Weights of a small GPT-style language model, trained from scratch on English Wikipedia: normalized queries and keys.
Each number is 128 + 32 x the weight over its row's rms, rounded and kept within 0 to 255. Layers, rows and columns count from 0. Numbers have three digits each. The size before them is the row's rms in percent of the matrix's.

# up: layer 4 MLP up, 2048x512, rms 0.101, rows 958-1137, columns 480-511
# down: layer 4 MLP down (transposed), 2048x512, rms 0.0912, rows 958-1137, columns 480-511
up958 093:098145109104158155124134141219102163148120129189103077116095124104188144162065085161073159164090
down958 089:037087061157093156101093167153089108146077087140121147155143148080111137113093138159108115096152
up959 094:101124108165128062153168097185142148160160145095151157053112119088164208160117144127116137127172
down959 094:102113136177149083106135167133135106133168133137117155158108116112115155157146164140129112074148
up960 096:147171130154119146119127133183115065115134125180068118123152150139142128095207053129133092116162
down960 095:126163120147126107093163161066146094042096098128082070110101118149099126096151062055128143153144
up961 102:103102138121096152127123116144111151180125069116079132147115109121139103088163116127094128103141
down961 098:116138125132149126118094172161115152126138104093128167129111121133127121077129113130096144067124
up962 104:122126124111111176177160122103122136193067151114178124095132138204116212174103132106151106160128
down962 102:125114160091110104182167103145131176100116168134129091150094136139094159127083100088113128087093
up963 110:104139159094085096131134076128156161178157130094094160059139160158081153209147131108125157105074
down963 106:145115143151165062089151062112142124110161101119088129091170096094098045180172161097112146149108
up964 115:130112126122186116133107170203062182206154166143123110163159096118089152140159099112107171088089
down964 107:099122074136157085093082150176111135167136143178131131170157106129034085116188146098097157134123
up965 105:079136092160134122114114116140152099150158132118118117099139169126120143122105095098084096062143
down965 102:135154146122084139116100099163115140128116172218171148117205137171172082163061121151161145135152
up966 093:175116110131126138155167090151155124133155098172113091113126071187094120125185113172134158132118
down966 092:071088104159187102130132135175063131123183158108131161128113135140107123138120144138185156144139
up967 118:118109127142154120170191098027163083155133121142138165123097173151089135159216117070117143120101
down967 115:148028086133126105136186143140138066167118126083113138159101147090119135132135089160155153152197
up968 101:136174141032121162135124117133146138142105088121098186088085102143141131173133132123122100148169
down968 104:102124137039089088120146125152112142107145168070128087117109180099121157190150149144150173144215
up969 108:132145166109133175071083124145168157144084089102139081116067089126179121138146172134126143084107
down969 100:147091180105204133194145157105117140106155167188066099133118116154167159171140179099177105097067
up970 091:175117126136182154100187151123097145142141178116161180141119122110110138072148088163134144118133
down970 097:130139103127136147128091176141141110146126107109123133139138125137122153128166136094035154146084
up971 107:130139142104120114134154120199181176146141113143123089130131075145126125107137133121139089138113
down971 111:170158173123120102129115140115137155111130158153077161102054104153140105138126064170178119140177
up972 099:108116092059152132102116171089125143143086120115098103107139163147152124135144090137185091160183
down972 100:144134098130136084108165149076152136095142061041113154136159165157124150147119132133190055098180
up973 099:098109078072134134125196128107157083081133191176147137137121107134119132138133135116109148142086
down973 092:143108112120146131173052144187138148123133105076168115090109125124090107133068117113073118144112
up974 109:138165088120090166153136142123143154111131095071160137143110126132153138146103092095117110131166
down974 104:110102128101100131136142136147139107121121150152092147078135148179077094096143110094120185124137
up975 104:139115142126153125108095123118141144126152133109091118149065118125159125134155163100107161128140
down975 104:135105100132107084155054116085124150134153135099100107083108135142126153086135160118113087111111
up976 108:199154089186086122144063147122095142132128159132194124136154174106067120214132165142113124184138
down976 107:136116143095128124176161112111117137145111186158129076108091095174085116203156046156056163102111
up977 106:137109187087127115148126129079106104137181193119119132109088127087088098229136149071159166120121
down977 102:097134147155189118117115095189166067129106156119164155140117138071127152156133101143124149154166
up978 099:097114076123107111163090081118081136130092162124094155131149137055083075094124096061111166101108
down978 101:098129097167189109111177158112083123113164081141113051119120113096135070076135163062142116116094
up979 075:101111110102122140181163120175145121101146094063104144085156149114143126135131121082089120096107
down979 092:077119131167122138128133166093139143147123112095096138110123111069102147113111106100076131138096
up980 097:127136144080139151093152144143096102125129167097155121111135146161058145112124106140136103107104
down980 098:116151123134144192167105160103140109072082094043147141152148150148150103098119182173028125096115
up981 103:163143151056113159121089113052163089131137180147110149102137126128084177150105126092128090168107
down981 098:137164128143094129082153164087138063095148162140095136144089085088154117132101100124123130126116
up982 093:129228105103141152146160039095114126188128112126153085159188099103115143151105177166123085132156
down982 094:100138124148106110123117144098103153153182099108142167136104075131107134066133138133083174146168
up983 100:135134110134164163118081172165162144153099098112136141167132157123125099106129149154127063187155
down983 095:156109190162166153158094125097118096138209128099107132135116168151127157166067177131120117173112
up984 100:126167169110103106106142126123109123228132191126185124193153142106172126095087100156114145122078
down984 100:121082146142136114143165159188079141166101148084163125161153087096143141136153063093135050144141
up985 106:124143135115156184101079147129141092139135129171091149085092098174111114129158132131132074102148
down985 108:108105108091147128138098141096118103105179152112136146093171104112147173108144136104138119129192
up986 094:096095126099147191127134083149120048062152124135182129050148066101100139139218119139151172110093
down986 090:094175119137147148088188122138120136122130141126097068168155118158150162089104152177173193117132
up987 098:119136171102097113116152117150116133146167146101142123168121116113072139175078132074118108103169
down987 094:136131179151149137106129144086125155160134090148100156205084159151126089160145166169149175135062
up988 106:143126135069105117160069108133172117086133159171106157150121136125125165153082120116132138128122
down988 108:105112109099117150145099182120143137155137123101157144139141131120112083109151075162172116145109
up989 104:187085151120103130159109173168143094111108113083127116134118174121057115145065183156135192085176
down989 109:180125123131112129155135151097149151138181109161094173135122118113138061108096147144113158115069
up990 096:096149069074087138087145203109146102156111130095149130112089079116171162124142150130217142172130
down990 098:128129130103064061063144168093071136084112105161143142112119095187110096105112084129174098123134
up991 100:168116142142129125146144114082146127161129049107100125087134168143086112138089106091112117068066
down991 097:147105140133124099098098116149077151115157098121097177123188132153181147126148141070125129125204
up992 115:131152115116155107133112043097152136094100136086136110158141127109147148076114131142138110126107
down992 113:131164126217116083122176099129204155133072126083146081160132070169187124105108126169128141144089
up993 088:099087126120135092103173123133180134175104180110102174109159143129179151083134206136181126113099
down993 096:129148118126159151156172194091133131116129084107103130085133161076139082145121153103196105117073
up994 100:151120157100140112158116157167131132120130121044110148146136184120147124106120111101143139117144
down994 104:120119139132182092149126212128074139075155085117125146108088197137116109116124096169084139108147
up995 072:127118109070133079133174069087087144054166136012105175093163138118137126117085135094047107125133
down995 080:168111092120067108154131118092152148131134081189139198108168133149119156066123065130172106104131
up996 093:158140138074072085121178119124068107141175140134092143166149151136128154160143102112089136098164
down996 096:130162134104148161115141123077105141147170145132092088084123166133090133117119113133096119024144
up997 087:136142144130157154176095095133125120109087081103122154074116114126139115147100117123152146144123
down997 092:129119066147148092141190129127055075160159079126131109161094135139101097113146143103124120160111
up998 106:074198152121085164151127148126133208107117191140164141136147171155208167136067075056153111121100
down998 109:100171119123091151090158109116136158107113093129124079122127100113101128137155145130198117124088
up999 102:085120120160087162155105099138129098082103119143134173182112132141125139171167101144089080090127
down999 104:152183094176141107116094123066179135127167138118187157125102176106128162099134200146148126132097
up1000 107:104100175121123149154168093136093181115093137119144146102142139088121145162188123159120146069143
down1000 109:158135085130143155111113088132113087097143173131146154119133103136088079110135062040134184074083
up1001 104:101096105149145134195147144160129083086168141087097090055173192126096138160119128147164085163107
down1001 097:134145149144177094133145170170162146094113105140103121143105227136082141171132124152149160125086
up1002 093:098110135076122109174100108100133170120136179105147181082119162132117124126124179138123092131136
down1002 096:098180084130126192165120126145124162123133168171128137131154140148122143085103125111111121175133
up1003 094:125152134104136106167072166105127101173098101107159069116139199140126115121128131140110166096173
down1003 100:124139150102158110137071139078101100112153106109109147118132188140115122103140109115134141121107
up1004 096:143104135067135169105124201164110150133132110138123163151111100144113143134139102080117143195089
down1004 103:096127137029112118109108120154119192107109117110109144123122092128154143122160061144110145113125
up1005 104:200170142115103157221068164111097133170146132135134108160080103141108105106144158087083112134153
down1005 104:152185159109152097137093142091139113131128170110124124180140125089199091134100110129058123118166
up1006 100:144125115166117168205093090154161190134132157156142157149082178119123168176130161105113114106167
down1006 094:040124095144131141174127180043138175127224121084128126118074136119120200091184195134100084078186
up1007 111:146130069142079117104138119147138151137105126077151101196117106097139168096098157101086122166135
down1007 109:135091116133035132050125063139128119147079098114094094140127206122139097109154125162120120099116
up1008 117:103118142195132152113102129130125143154092156096139114153170137107096099127069127121167084127160
down1008 113:136111108140107123165164124183115130142132108100194106077143147136155099119095152077104100034145
up1009 109:091069118146102096119167124137055098121096105151174085095093133144128160137179108129146132109142
down1009 109:167104120173172112175136113158122144122109120164163165121113086122129135141152096149092135086091
up1010 097:136099179142088144132155145173157164114149157124144145098131122110124131127078134104121090232127
down1010 094:114171154152140121155095128154159090120178124084105123109146112110115106168175143114127086130123
up1011 101:119120188219105128155136066181123158132164158098128149132124170158144224089166133146144098110144
down1011 101:119117149180175122139140105143169143144124133120197138142121159139126159171125178132160148045106
up1012 097:137125147143126119112182089207130134088117142164118158103160168158149153092123160114181097131155
down1012 095:166121141079143149174092114137105118088125119089165106095136168159149169106190127120187105145119
up1013 085:163175144122137095101159143137127129211104091101133104133081070096094092133129130148137135123149
down1013 091:107145151118103138188108142102121101127119080067129119152184099134153086103108093151132100129127
up1014 095:201108169153145186123164106156130123098138139124088100100157127061130154086163105103132155176123
down1014 094:162104103157060126163164108081109117107135146122093131107110102089163117106166105159160166120096
up1015 088:163093151151152117152102149132187131095094196151141167184039100124216144144048144160159151120079
down1015 097:135130151121107072150088143095152137151129191158128142159103131149149111119101125153118118090080
up1016 096:121138137130135111131151193118113125154151130114186193115082183070130141147098196086169124111092
down1016 096:162124155156125123158121172223161149146118145134102163142155142152166131169127085079056124094133
up1017 119:116078139124143154162157099108174124078104082174144113093127098156161086096067146095094168142163
down1017 111:179101086126125109107145100101201109164091153098100086120103097145145175057112125098159079193212
up1018 108:080161145126111080180115164065074112118154160161124158174126129171132079137149126158098163129088
down1018 104:104094148106103034157124177051107070132122124080108080119153116100125082150129126150143109174116
up1019 094:150156143127132131160158119092152114148213137146124132127161110119111099118154152142081075067124
down1019 093:211116155133152114089116135132137105104096161129039147099136115135193150182180117144121133124104
up1020 112:120138100171134128137175085128105055100113068131097199152164099094095129121091160124053090112155
down1020 108:167146128175184097047158084124061154110129143143134134137147117082060095111116130155064111151116
up1021 106:172123109129145027108131148159088174154141112134135133125082114189137141120151114151133131125115
down1021 100:115071144110106106112107193146110075196114149164094105087155154079123110136158050079113078111136
up1022 105:144096154144141150114063179095127135067111149198130186199132145059095110150131149141139123146204
down1022 105:082119097156095103216138107132185169118134100182043112151071067112093148123094164131158178123118
up1023 109:142147097107146097133141144157186138203184135074132134147087169153140152134113157126149140139072
down1023 108:164063133086147155101115127097172131100136094133127142131119126131114086065085180123141112110122
up1024 106:083131150110131142119142067143116105161151152133131147173109124110114134117099119143121135053130
down1024 101:138136104092135124113133056140153162088095139105152106111124107149135141070146085145138110170123
up1025 094:126118198139130156056132037095135123101098113071113127102140134144129142139125150117057139112169
down1025 097:144094078146115137128159117107140147137102134095107145144138141174086145117091105159130104110171
up1026 107:063124148089137106138054112134130145088075135210182190143097125131087087126124097136188111201121
down1026 103:130157148155130089175113153108123190131063124126125125113162154098115136110115134117133122153206
up1027 101:038077156127128131142111071151116129111136115147161133070100112125084093147153102146061139113066
down1027 102:116177060098161139130146148140084135132160128095158156078118096094092102125140103082150111123150
up1028 100:122112143123127189066163128128076208138096187140115114167150116093139082113076112102088164131120
down1028 102:100083141143096166117134132091163135117102114115153117168159078142110152141119110110087132096163
up1029 110:184113111154144195140112108172068199145134112144171115159126119123171157132172113166132145121121
down1029 108:090126084155191149149087091083139111107176113060134134079130111092147151155117100141145134125188
up1030 095:129139195109085168137134153132101104129163100127070138102090109120116123165158175122115113148130
down1030 094:154118108161130166065135081146158123158092128109104152115119125074084136135108086118142106154167
up1031 105:119061170155107171126120103162149159151126170129139128136172133106087090138113090124117150168191
down1031 101:115085176131119181119106149031089161083129071097168116116165161109167107102132163103123154166119
up1032 084:111128083099106155182109077098108123169091191112160106126155066157161146167160173105107127138181
down1032 087:092147100123115184123185096130121113131120143144112105098151117084126080116172118092128151101191
up1033 095:105106147109118151144128141097126122136072168140224118144136090100160129102119122127108092126143
down1033 101:162144079175117173233098088095168060114125137155115145130189094104081146091114103116132113130116
up1034 108:134124116156138083146116056178168116071097086137091110159141147107073114112167141106165188069124
down1034 110:133164138151134075127104181172120135106163104141142134107074101108124096124146154147120141178124
up1035 099:072153139103080098147176102176132082136173172121122092131113127115094153127127130140147132168109
down1035 104:110119175089142119097185129101151102117153171148151101108160116115179115147149109130093104196122
up1036 097:112161138104149146139094125130108135141055097156106104143219146113141139120128173159105117145143
down1036 094:104116099143124187133118142139125203102131110106096117154138163105147177113101089174194109127109
up1037 100:080133189093091161105098149144151089108102071158183098113077158155171147082126153157070082083099
down1037 100:051129228137079138110124046122123094175108117141152143143107164195126118110145090170144105117128
up1038 089:148120098191133156126090203214145146082154166069184063058122152173103127183188112108150103141201
down1038 095:110121067164126135101148117077188170085099163148092151117121067129136085148148123120137147198166
up1039 106:164109044110170105142087084140147152102164068086171143131112102118123064153111123135110116137145
down1039 103:112132096109105118126093163053115143145148148115152161132169133165116149080117113089118161129088
up1040 094:145132118219170089099073166145116141193092043099160168086105152157112080127149034176101170133116
down1040 092:112105112175145134099139134103146119159126088149141187135146130174160124149152083150133142136130
up1041 095:175095089109103145154107136115142124176124157114126142092100171109157161141198103148149148140076
down1041 092:143059105118124126070062132162123123104144107100168146080148148148163157137065107142158120141143
up1042 095:135114134140088169063166150085096149094059127140134185144088155135183084165143100136179078131150
down1042 096:121111095129101144135131124060173180134098186101142117158143181080105143131132197091115095123134
up1043 105:068155099111089137136156093081146168111127142144171111142119142105144115088080069059125077105099
down1043 102:104108203170151099170123171163095131111146119135086107119087147049112114091119116177140129112109
up1044 099:125173178134121173154124163110126117098108079108113112115102154101161100124105128144172158152097
down1044 102:137159102147137116177131122137155142123142097131064130155119132109081042154131073135146085114119
up1045 099:146151195125123116124145097118086150060102093072152144145172100106119090137158143103104106144167
down1045 098:108134123124093115147160070116103151109149073106173080140139127125065126100165135100137065152118
up1046 104:145127141155076152182171118129137114181118152148169131104128139136153139143112135163143167154148
down1046 103:128130090125132152137152109106139071130119158150118137135160184136139162072155084091148130131119
up1047 107:180149119163113136146115132111131115098218169092103140110123072140131111142113069072122129163119
down1047 106:109168179138129125082060144094146136103149191090142110163085191151106151104226153153145149101156
up1048 098:124135175109062088093156123108099177132091127133157114122137126114140139101173125177118100074131
down1048 101:098128048084129175166144159121091139125179125117110146132106120205127173151126149185105088160108
up1049 107:104141096139098143097140146122128086169131092119121155148107137084171148174098062173082111080135
down1049 107:103121122105139119094144101106171126099111089145084100106050154087154126141030149136104137068108
up1050 101:083139193105119149137111195130123104118104151074104155160100137137043118111117127126133083102110
down1050 101:153113104165198164183115178096141074077103114116126114157175039087114129190110082122107064115123
up1051 098:114102157132143095129113163174147180098122113156124186146110087126146130107168148122123112115105
down1051 104:192134163113067049142081081170201125129177178186097160150132107167134153134116151177147118148089
up1052 103:160148137094097110128116146182030129166082133138098087116099133165148183116116155157131151102182
down1052 097:151052155144142087113135100156121108154083101178113142086104117128097182125109111199123099097081
up1053 106:143031200145072143155065156175189116155123159059174168124127126155153125087156142126128092143115
down1053 109:149084162208121154150053169150140109127101147108100103097138165103121152080166065137128142106053
up1054 097:091157080082115141170128104123094129071116166129151120120145116175164154182123192098120126151135
down1054 079:162157091146155088160132134093141095174119146141078135160158135111111071079168112145083095090108
up1055 084:122149147122156147048154033167205132125180124057091171108110141097140138167130138099045219121132
down1055 091:097159145087134131150135152112140141120159103149109072159117129127130131144132141119109139128142
up1056 116:082160133128131184140127114160111095137126173146125096182164167126101127154134103072084154133125
down1056 113:074089186100087148114182178141140076137137093148186086152107168124125161184108092120089123128117
up1057 100:162117151078100102095171180132129103093133144113182149131158132126162134116150096165117145161110
down1057 107:164143124167107151110126122129071099132155114125180100162204151097121117168208058085147104184079
up1058 101:214174111119111151134096153152132150064056108222167160212111104110187153085087125134128143120087
down1058 099:119176114147167121131136141146134120109118168168117255122069133064148122053114150132120091083169
up1059 096:130101115139181136127184199122121069115160130077156123143133118083100112107136096168124097083102
down1059 098:120095120149077109143169097120089066155138149035161111118099123094155114120206087078170162168099
up1060 100:153155100135157128105073149145078082110160133103171063144124114127063078158104147102113156086121
down1060 098:089147145086125158164091143140108155138135135151120103168099089160122152184203131082185101127168
up1061 101:096184101126167119118083083121084131111128093168158183187199146134094178129086172081158129123125
down1061 102:117152105153142176149116079162149159078068069118129132146091109111170140089049156117187113099113
up1062 101:108162136158164102095118095131156138150119097172162200071165149152153084177080131177127179164148
down1062 107:118126104123162176122101073136134095157096079115128118086097149137147110129099064118119141127148
up1063 116:138123081121160110212190125120140108058157190060166131143067110147094133115120155129100123201106
down1063 112:156093101159099059108122115049114131107110114125139109106149107182143146150130154157103173113129
up1064 089:169135143132100101127109104126118113150098153123159129104101091136187146074101115114103104142198
down1064 095:087145161131084110150090148109081081102132139114120098132134156135114126105166142049124083068124
up1065 100:129110092096060119084136170179152077078129102103104191143140167139107132105112152136082144079108
down1065 104:122131112093132089162131171133089085039118152098069164135122121167108151116134164082105076089147
up1066 072:116138115151122067173148174121147172194140130152106122137148088108117131124090168116097113144152
down1066 091:114145171063117140093121087122099098114086126118116143179101147139170129122168191077116096134105
up1067 106:111147123185099091135095124094053119164102114116162122161077076090130127205155114074155083117108
down1067 102:111121110139102080047115202073150142175118160154159081211082137101151095161137143129125138151183
up1068 107:105137104108100083114163189128128137099143150097094156147161132161140208117108134104137106137152
down1068 104:129144105102102144135171117202144156123149173151119146068193157123158189095157128107115114147097
up1069 101:083073160129170126139105125136140146058189107107134139123069134170166115100158134133109096114160
down1069 104:193148140106147205145142118149077164120087102203132157081113138087089121114123115132130129134166
up1070 095:183180120142151098131133201105180083120163098064113133099096155107151133128118106159120116214140
down1070 103:182154135160101067148135133112102130181096126154076182074116139169170159108190079165099159156141
up1071 096:157177125115095142145139099188151101134109154074142194181131146099122092135107121155088149129158
down1071 097:159197150137121125130062187139124049123115149063142094141150138109118150129137120179104179073104
up1072 111:109145158129145120190067110109143108135177147081192128162154163127140069115145172067094137145142
down1072 100:070175108189138128096110151120123168111118076045164156093161169130175129141111099127150103126122
up1073 090:090102129077086133118172120167104145159131096075154179049084097111181106139113176105194113116132
down1073 088:139068140149089129148102106148150133111104099150154128102169197121140093149149158139146103168118
up1074 105:120122086147137127110158078077163104149196114170134116201166132102130168122118157119150104147164
down1074 111:133072131140131133156139089095131089096122111188170118127113146069124087155097115165178131123125
up1075 107:107160082153137152109162064121166178109112144158130087107070102110121155051084089144077092115161
down1075 100:098108212147109151109110135093100158117148095129140145176156138117120124142116098147130125135114
up1076 112:119124138109116155163133113098150139182160080180143168200082112070114115113081135170161093133154
down1076 105:135106127112197139109130157037110125130134113172108184129174220055131136108102138151114148167110
up1077 101:116147141147101130126121136107079148140101136141157136091129113101131108092142167107126113129173
down1077 099:123116148065194122118116146089073117089101127094113140081226120136086110113183110087161093100128
up1078 117:138113075116129198166160114102155104106093147121141158167125133139093176090197128134170093166137
down1078 110:192148044159174146152112158114160087192113111115126121214139080102138139151130147137118107161148
up1079 096:129108088158161129115146100122127139156083108098153186113125079189190172192073143135058143126174
down1079 096:183142132110136083109150133104122133097079076120155131118171134095103163071079118131079166122135
up1080 112:136125136162105120177117107171125161157115185102086140149138110085134166112084121149090174110124
down1080 114:099090097149117131184079158161104142107076051164083145058131153141119118102133083116174099194109
up1081 113:128135129101069123169146113123147193047167199119122163153158109153095103054122174162092153066118
down1081 105:079095113090132160110141142136154126077110063105151145094142154059075164085067147147108151159100
up1082 108:102086148130157144129088112199102158128109101180140141127056109117125173150132145044171139130151
down1082 102:094153114090080118089064111150138130107168136151128104132034104112143182167152130037133140113120
up1083 103:143096117086151167087129231121110098165159117178133194124094142132142163100105097105126109122147
down1083 107:162105109106131171117125143101107157128134178122089185131119131074154143080108122104088160092162
up1084 100:185105121092141096157081139134149081095158113082140125071102085140143178107137101140154136120197
down1084 106:135167079076122118200157115082126143107097086120126120130137151164140063077158108119147128096096
up1085 107:174166230087107102117094169127132136094146163129140154132131145164113116167094113132104143116129
down1085 105:173127131137128146107112140116116102096156090118092123146100078138081097125145050088152102113098
up1086 115:113135136110109120152164084167137057098132109174123168125092132120150176120169107167180141123078
down1086 110:091104135128136144125133131150150138103107117163177101118129155150148138155141136108115158118103
up1087 089:119083135106108154124106132128167151116093159218089079101095107142172130158087115147133123120168
down1087 092:106162165100162144114102147142194138160138137163138159113147137094122123139107147112121148145098
up1088 102:105122115086129086206180107122117140190198130055111095164092136191188113187090101135105127142074
down1088 106:135168091102180086097110138147181149130150118109176129147177157104128118167123153128099128132085
up1089 113:143121096126110147138111073111138138144107152098081076159118137109197170106164137127070089119142
down1089 110:156050132116113136122033122122149159174178069092114154076119161100089147165164101070142072145101
up1090 106:084175122147125147120092093114152168108124138155151071115157088104146126153183091182079180143192
down1090 107:114132128163113096122093101090124141098144188119112128182158142148147148158140137125173096115172
up1091 107:110146208126145134095106072173096139125106119113193145098177146147153182184103170174119143161080
down1091 111:185169168169113175089187118137044125116090133089150055072108168171079160207151159131186146144121
up1092 075:100124127137073157146161134132136127152085095173150075153137110093139127191140179136116136114182
down1092 092:131131165113168155166169195109127137112151172128173077154132117125119126119179123088077144111148
up1093 095:108098102127133147160163091121103085182110123118152134094083161115138147122097058150172143101173
down1093 098:142137110040143158107111157130149094125142176135082103121137163089152111062105114133148060193108
up1094 113:133095090118150126072177084126155165084128106101104088100143093143170059151190090184120127090120
down1094 103:100159142137193200115152165109138123074123128137123093088130130162154150141093127106104136115100
up1095 100:131102123136125140141099121051084176109108163149249052134202145145139106133105093115108111164157
down1095 102:155067104105133101111090175131068107122074107127217064151158131143132130105127151070084104188120
up1096 084:136126144155086169108133100088083150133046168076122136104147126125118102178107131108133082101172
down1096 086:125164087067078124138137112118150148071177031108140086098173167157152050105149124160086174175143
up1097 094:088105108164131110141123088147084143150109168167130170150112070167188118138105138151184102117111
down1097 088:176156116156074093172175157135114130135122114140147118099109132129161144097091125122125087068186
up1098 077:105144145140157134129150149142085137137149108131150129117082127104130090096175121102070161202159
down1098 087:089148102145148087127118069168151157100035121191129215163082121119155136137153115232122130110121
up1099 091:083052111186009146106092125150127119115142118101181107146129103140145160140140124086102156136109
down1099 094:103107074151128126102085136096152121089124124113086084137149143159138106184111110129156150098148
up1100 108:138175121104115127079056122128134102096110171132136003124036124157190136115138152154113107120110
down1100 107:108146160095190168091157126101078127146222097113125135086096121152180097130168179153143098106095
up1101 089:118123164123182142131102119158148127121083138121115171164140114116081175116120132116119161155124
down1101 097:146180127143120106084110111150101179116145092114078160107064109119114127174114140164151143187099
up1102 105:178113101136115128151143116078152103132166135141087159128103071155101156121138096132136125130139
down1102 101:159101073148149168117093162113141142110073147134085087163083144152176120181167132137152128158102
up1103 122:117077073138149106146172119113117158140131085153162159119106115075106079111138129133118126166113
down1103 117:088149132070090118132149094082151139110108157124133133120138138168149114112088144114137129172083
up1104 111:138151140149133141118101155191192073137090124105151116118102171075144080164129138130096132104133
down1104 109:166083111109168116132070093160131095089114123112142169133143130149136122090152124088130168105104
up1105 024:128080100130173096150179191115071083134107147110082135113136100136146135144142077076052133122071
down1105 012:144098180150117151135134137133176173109172104142127158107230135073159138119135220089137087174082
up1106 095:171103138111149071120143133154095168096127164123097143059106051147170081174116127137061165103157
down1106 096:138084129161165079132137090115202129118088065146149150084136125165176146154201100086111142165166
up1107 096:147128130080181113124103132150128151114110131156138097131096101085095170135064124018093151106107
down1107 099:168169126121184102106109107088135138090121115152101167110095124142103144133114065078123161126112
up1108 074:117106128143178101113152122142118113162145182162163157116153172088086146142114185082137127170164
down1108 084:170211170082132144101155138123131117153152171101128093095126134118092137106119154155115107149113
up1109 106:147134134087138145088122117121107109101088122127144069133171086140130082097185111138114150114147
down1109 101:203148136086121198153176187118168137101167170117123097183147156103207099164152149162137134192086
up1110 075:124100085108093127129155130130130132142145077094171134107123179028107123126113112119139078193172
down1110 084:128158125210092176104111138104082160106140103110106149114104131111144150070089140078144116166092
up1111 078:163116126138159093157116127181140123104139153110099122079132123142141150167136145181091095123119
down1111 085:119135091136105108169074112151118151083159124113136127128081087101134156077130130115104122054069
up1112 111:107184122128146132164102056153094182149102150123137147145087054122095151104107134155150163158142
down1112 103:105117132161095138138103149123095161122114132117128193131112143126123102161157090142180156084143
up1113 101:138138134106123151143153126131134071099124125171107169126171164132135088135102146106151090112119
down1113 102:152081103198101137160158092121131048177124095158146201137092197157129079138126153143140182167123
up1114 094:071158086121051146160134136041118154124178139136121104211083073079143175095090117099107170151188
down1114 097:147147118093090161140105138121126157085142116123125050148151056125135137119070130087126130075090
up1115 092:091176140124100153126131102121070133129128161187033119105121130123130089116124090132056150080109
down1115 098:130103146153158161070113088124105145129145129163145142115126183129169120138117120062124103100071
up1116 105:139111118136114155082158143116081051145108123115107063160083122137133159142160048158135137200196
down1116 105:161211101062128152099084093141140121140159106135132063066106119163156095131140094095099136117147
up1117 107:116134107114184165097084203079179166141143206075080168160109121130150108124062133108150099129126
down1117 107:081150084124190104135182126132170154170194066099136121146122131127178135131164124146072180096099
up1118 107:150140174106155142119131126110111164052146147198172124175098112095092109128164124107173114156087
down1118 101:156099076165087116124128051079066171119048072075122167118147117136143132137175127122154088106211
up1119 098:121113119106130137114220129130152170150153119082209132150117137140120104118165096143131120176163
down1119 097:105147100138069106070144154107129194112148094124180131109147140127099117089164167165045165148128
up1120 105:135163128161139134121090123097125133122125110129110114141155101157143155139089135081144198115111
down1120 103:147137109164151121109148201138169132113175140098132143142154120138104121098089141153140143172103
up1121 110:124125102092091088119110125039137145132112107139145162123127112145139134143137131143098111118171
down1121 106:108165128101156131162097155105110122051153089118113172127146106174211214102141195172123120160090
up1122 096:136158137150137128106095100098057108152125099098109146143128158174073158056103120135128096124093
down1122 098:157100125138176137096114103177132190103144167164107133096118148145130127107099129080037143195129
up1123 119:157152082140139118144120146118111086062141126057081123131124119107122104125141094114103132145165
down1123 114:148158130079152176208122162182113132169152105132132100091130111133105142065128079116081077136153
up1124 108:141083100158115164160108133109147120109147075146117107145112144150110138146135166079120117158094
down1124 108:146132113149135174138091174127131087103099154164163164119098135126100113127131096085122139153089
up1125 079:140103118132144171083151105136123134113151065085123118026120133182192074081110129135131122159138
down1125 088:116163100124144178123089136154119180095120144150131179114126150162104155084129130114144106105099
up1126 106:122140135111075064106083172075119146123143142082179156194139135157111124131153094129143129129123
down1126 095:094101165127120153197072135113128154166161102130113091130152121171094128139143167165168114145133
up1127 092:148128132128188104151171165096135124083154146172115092156142099115099145133113083129163104212127
down1127 089:076115068123072108146143141170109131131093117093172147122118160131094122180133137155098064158151
up1128 097:111144109145116128120127117160086124143127125089153165147066134079143153132127139162158120133184
down1128 096:117099071159127130159150195166103115184146149124132164175136099130153136157138067154182066192199
up1129 096:209129139175217137129086151131109124142156191134138145084147118170152074138121122114121154135211
down1129 100:169127117113080141130117146138137128164148125105136085182079126159107154100124048160093127066141
up1130 101:098109142110137135113139157139102096171127141122163140123101144089063122107073135157160162137080
down1130 104:075114164085123118179085083111111125100108157146106142124122093170085141114098088131131176122064
up1131 100:141174112117161192133162127115171121148143068124115160186118100143086108152167149157103110148145
down1131 095:113139175185077117139099123139172123142198138088136102160128166103128113145118084198137126129175
up1132 117:117121183122129124099055065137033150165158093159101155153127155119186121176104120106142146121195
down1132 112:194148181096112144145086129153091196116132126142164106066129147160189218130097133132077168146129
up1133 116:120128139120116150155138116152113164111078147169183096094182158167078142086167148163167116138116
down1133 109:120165119103147133118186141187162096138154094119195143082101078099155158101081128089139120124162
up1134 092:119143095163205156159149159183120175110162132087121127090145125147123144136135058094143153074093
down1134 103:087143088136123166111141132140097181110116112130133087104079148129114137152152099099125150129055
up1135 110:096129092155156130169131109138140144128034123179112098115108114169130156125109142174116123160156
down1135 104:118100122124112123135125191120146205115127116157102137181147091152173122100105095130128161129112
up1136 099:151149186170144153116132117152168184106095154139109131109127125177087112162063158166193104152153
down1136 104:132131175118113126124156097113116121108124174126189127142090160100104081168120070156164130151154
up1137 089:175153113121114142191107124090154103178120171136096161161165124112089153147127157138101112132117
down1137 090:166114162081102162109079181100106136107146204096119115176177141104099137112171119139123090176183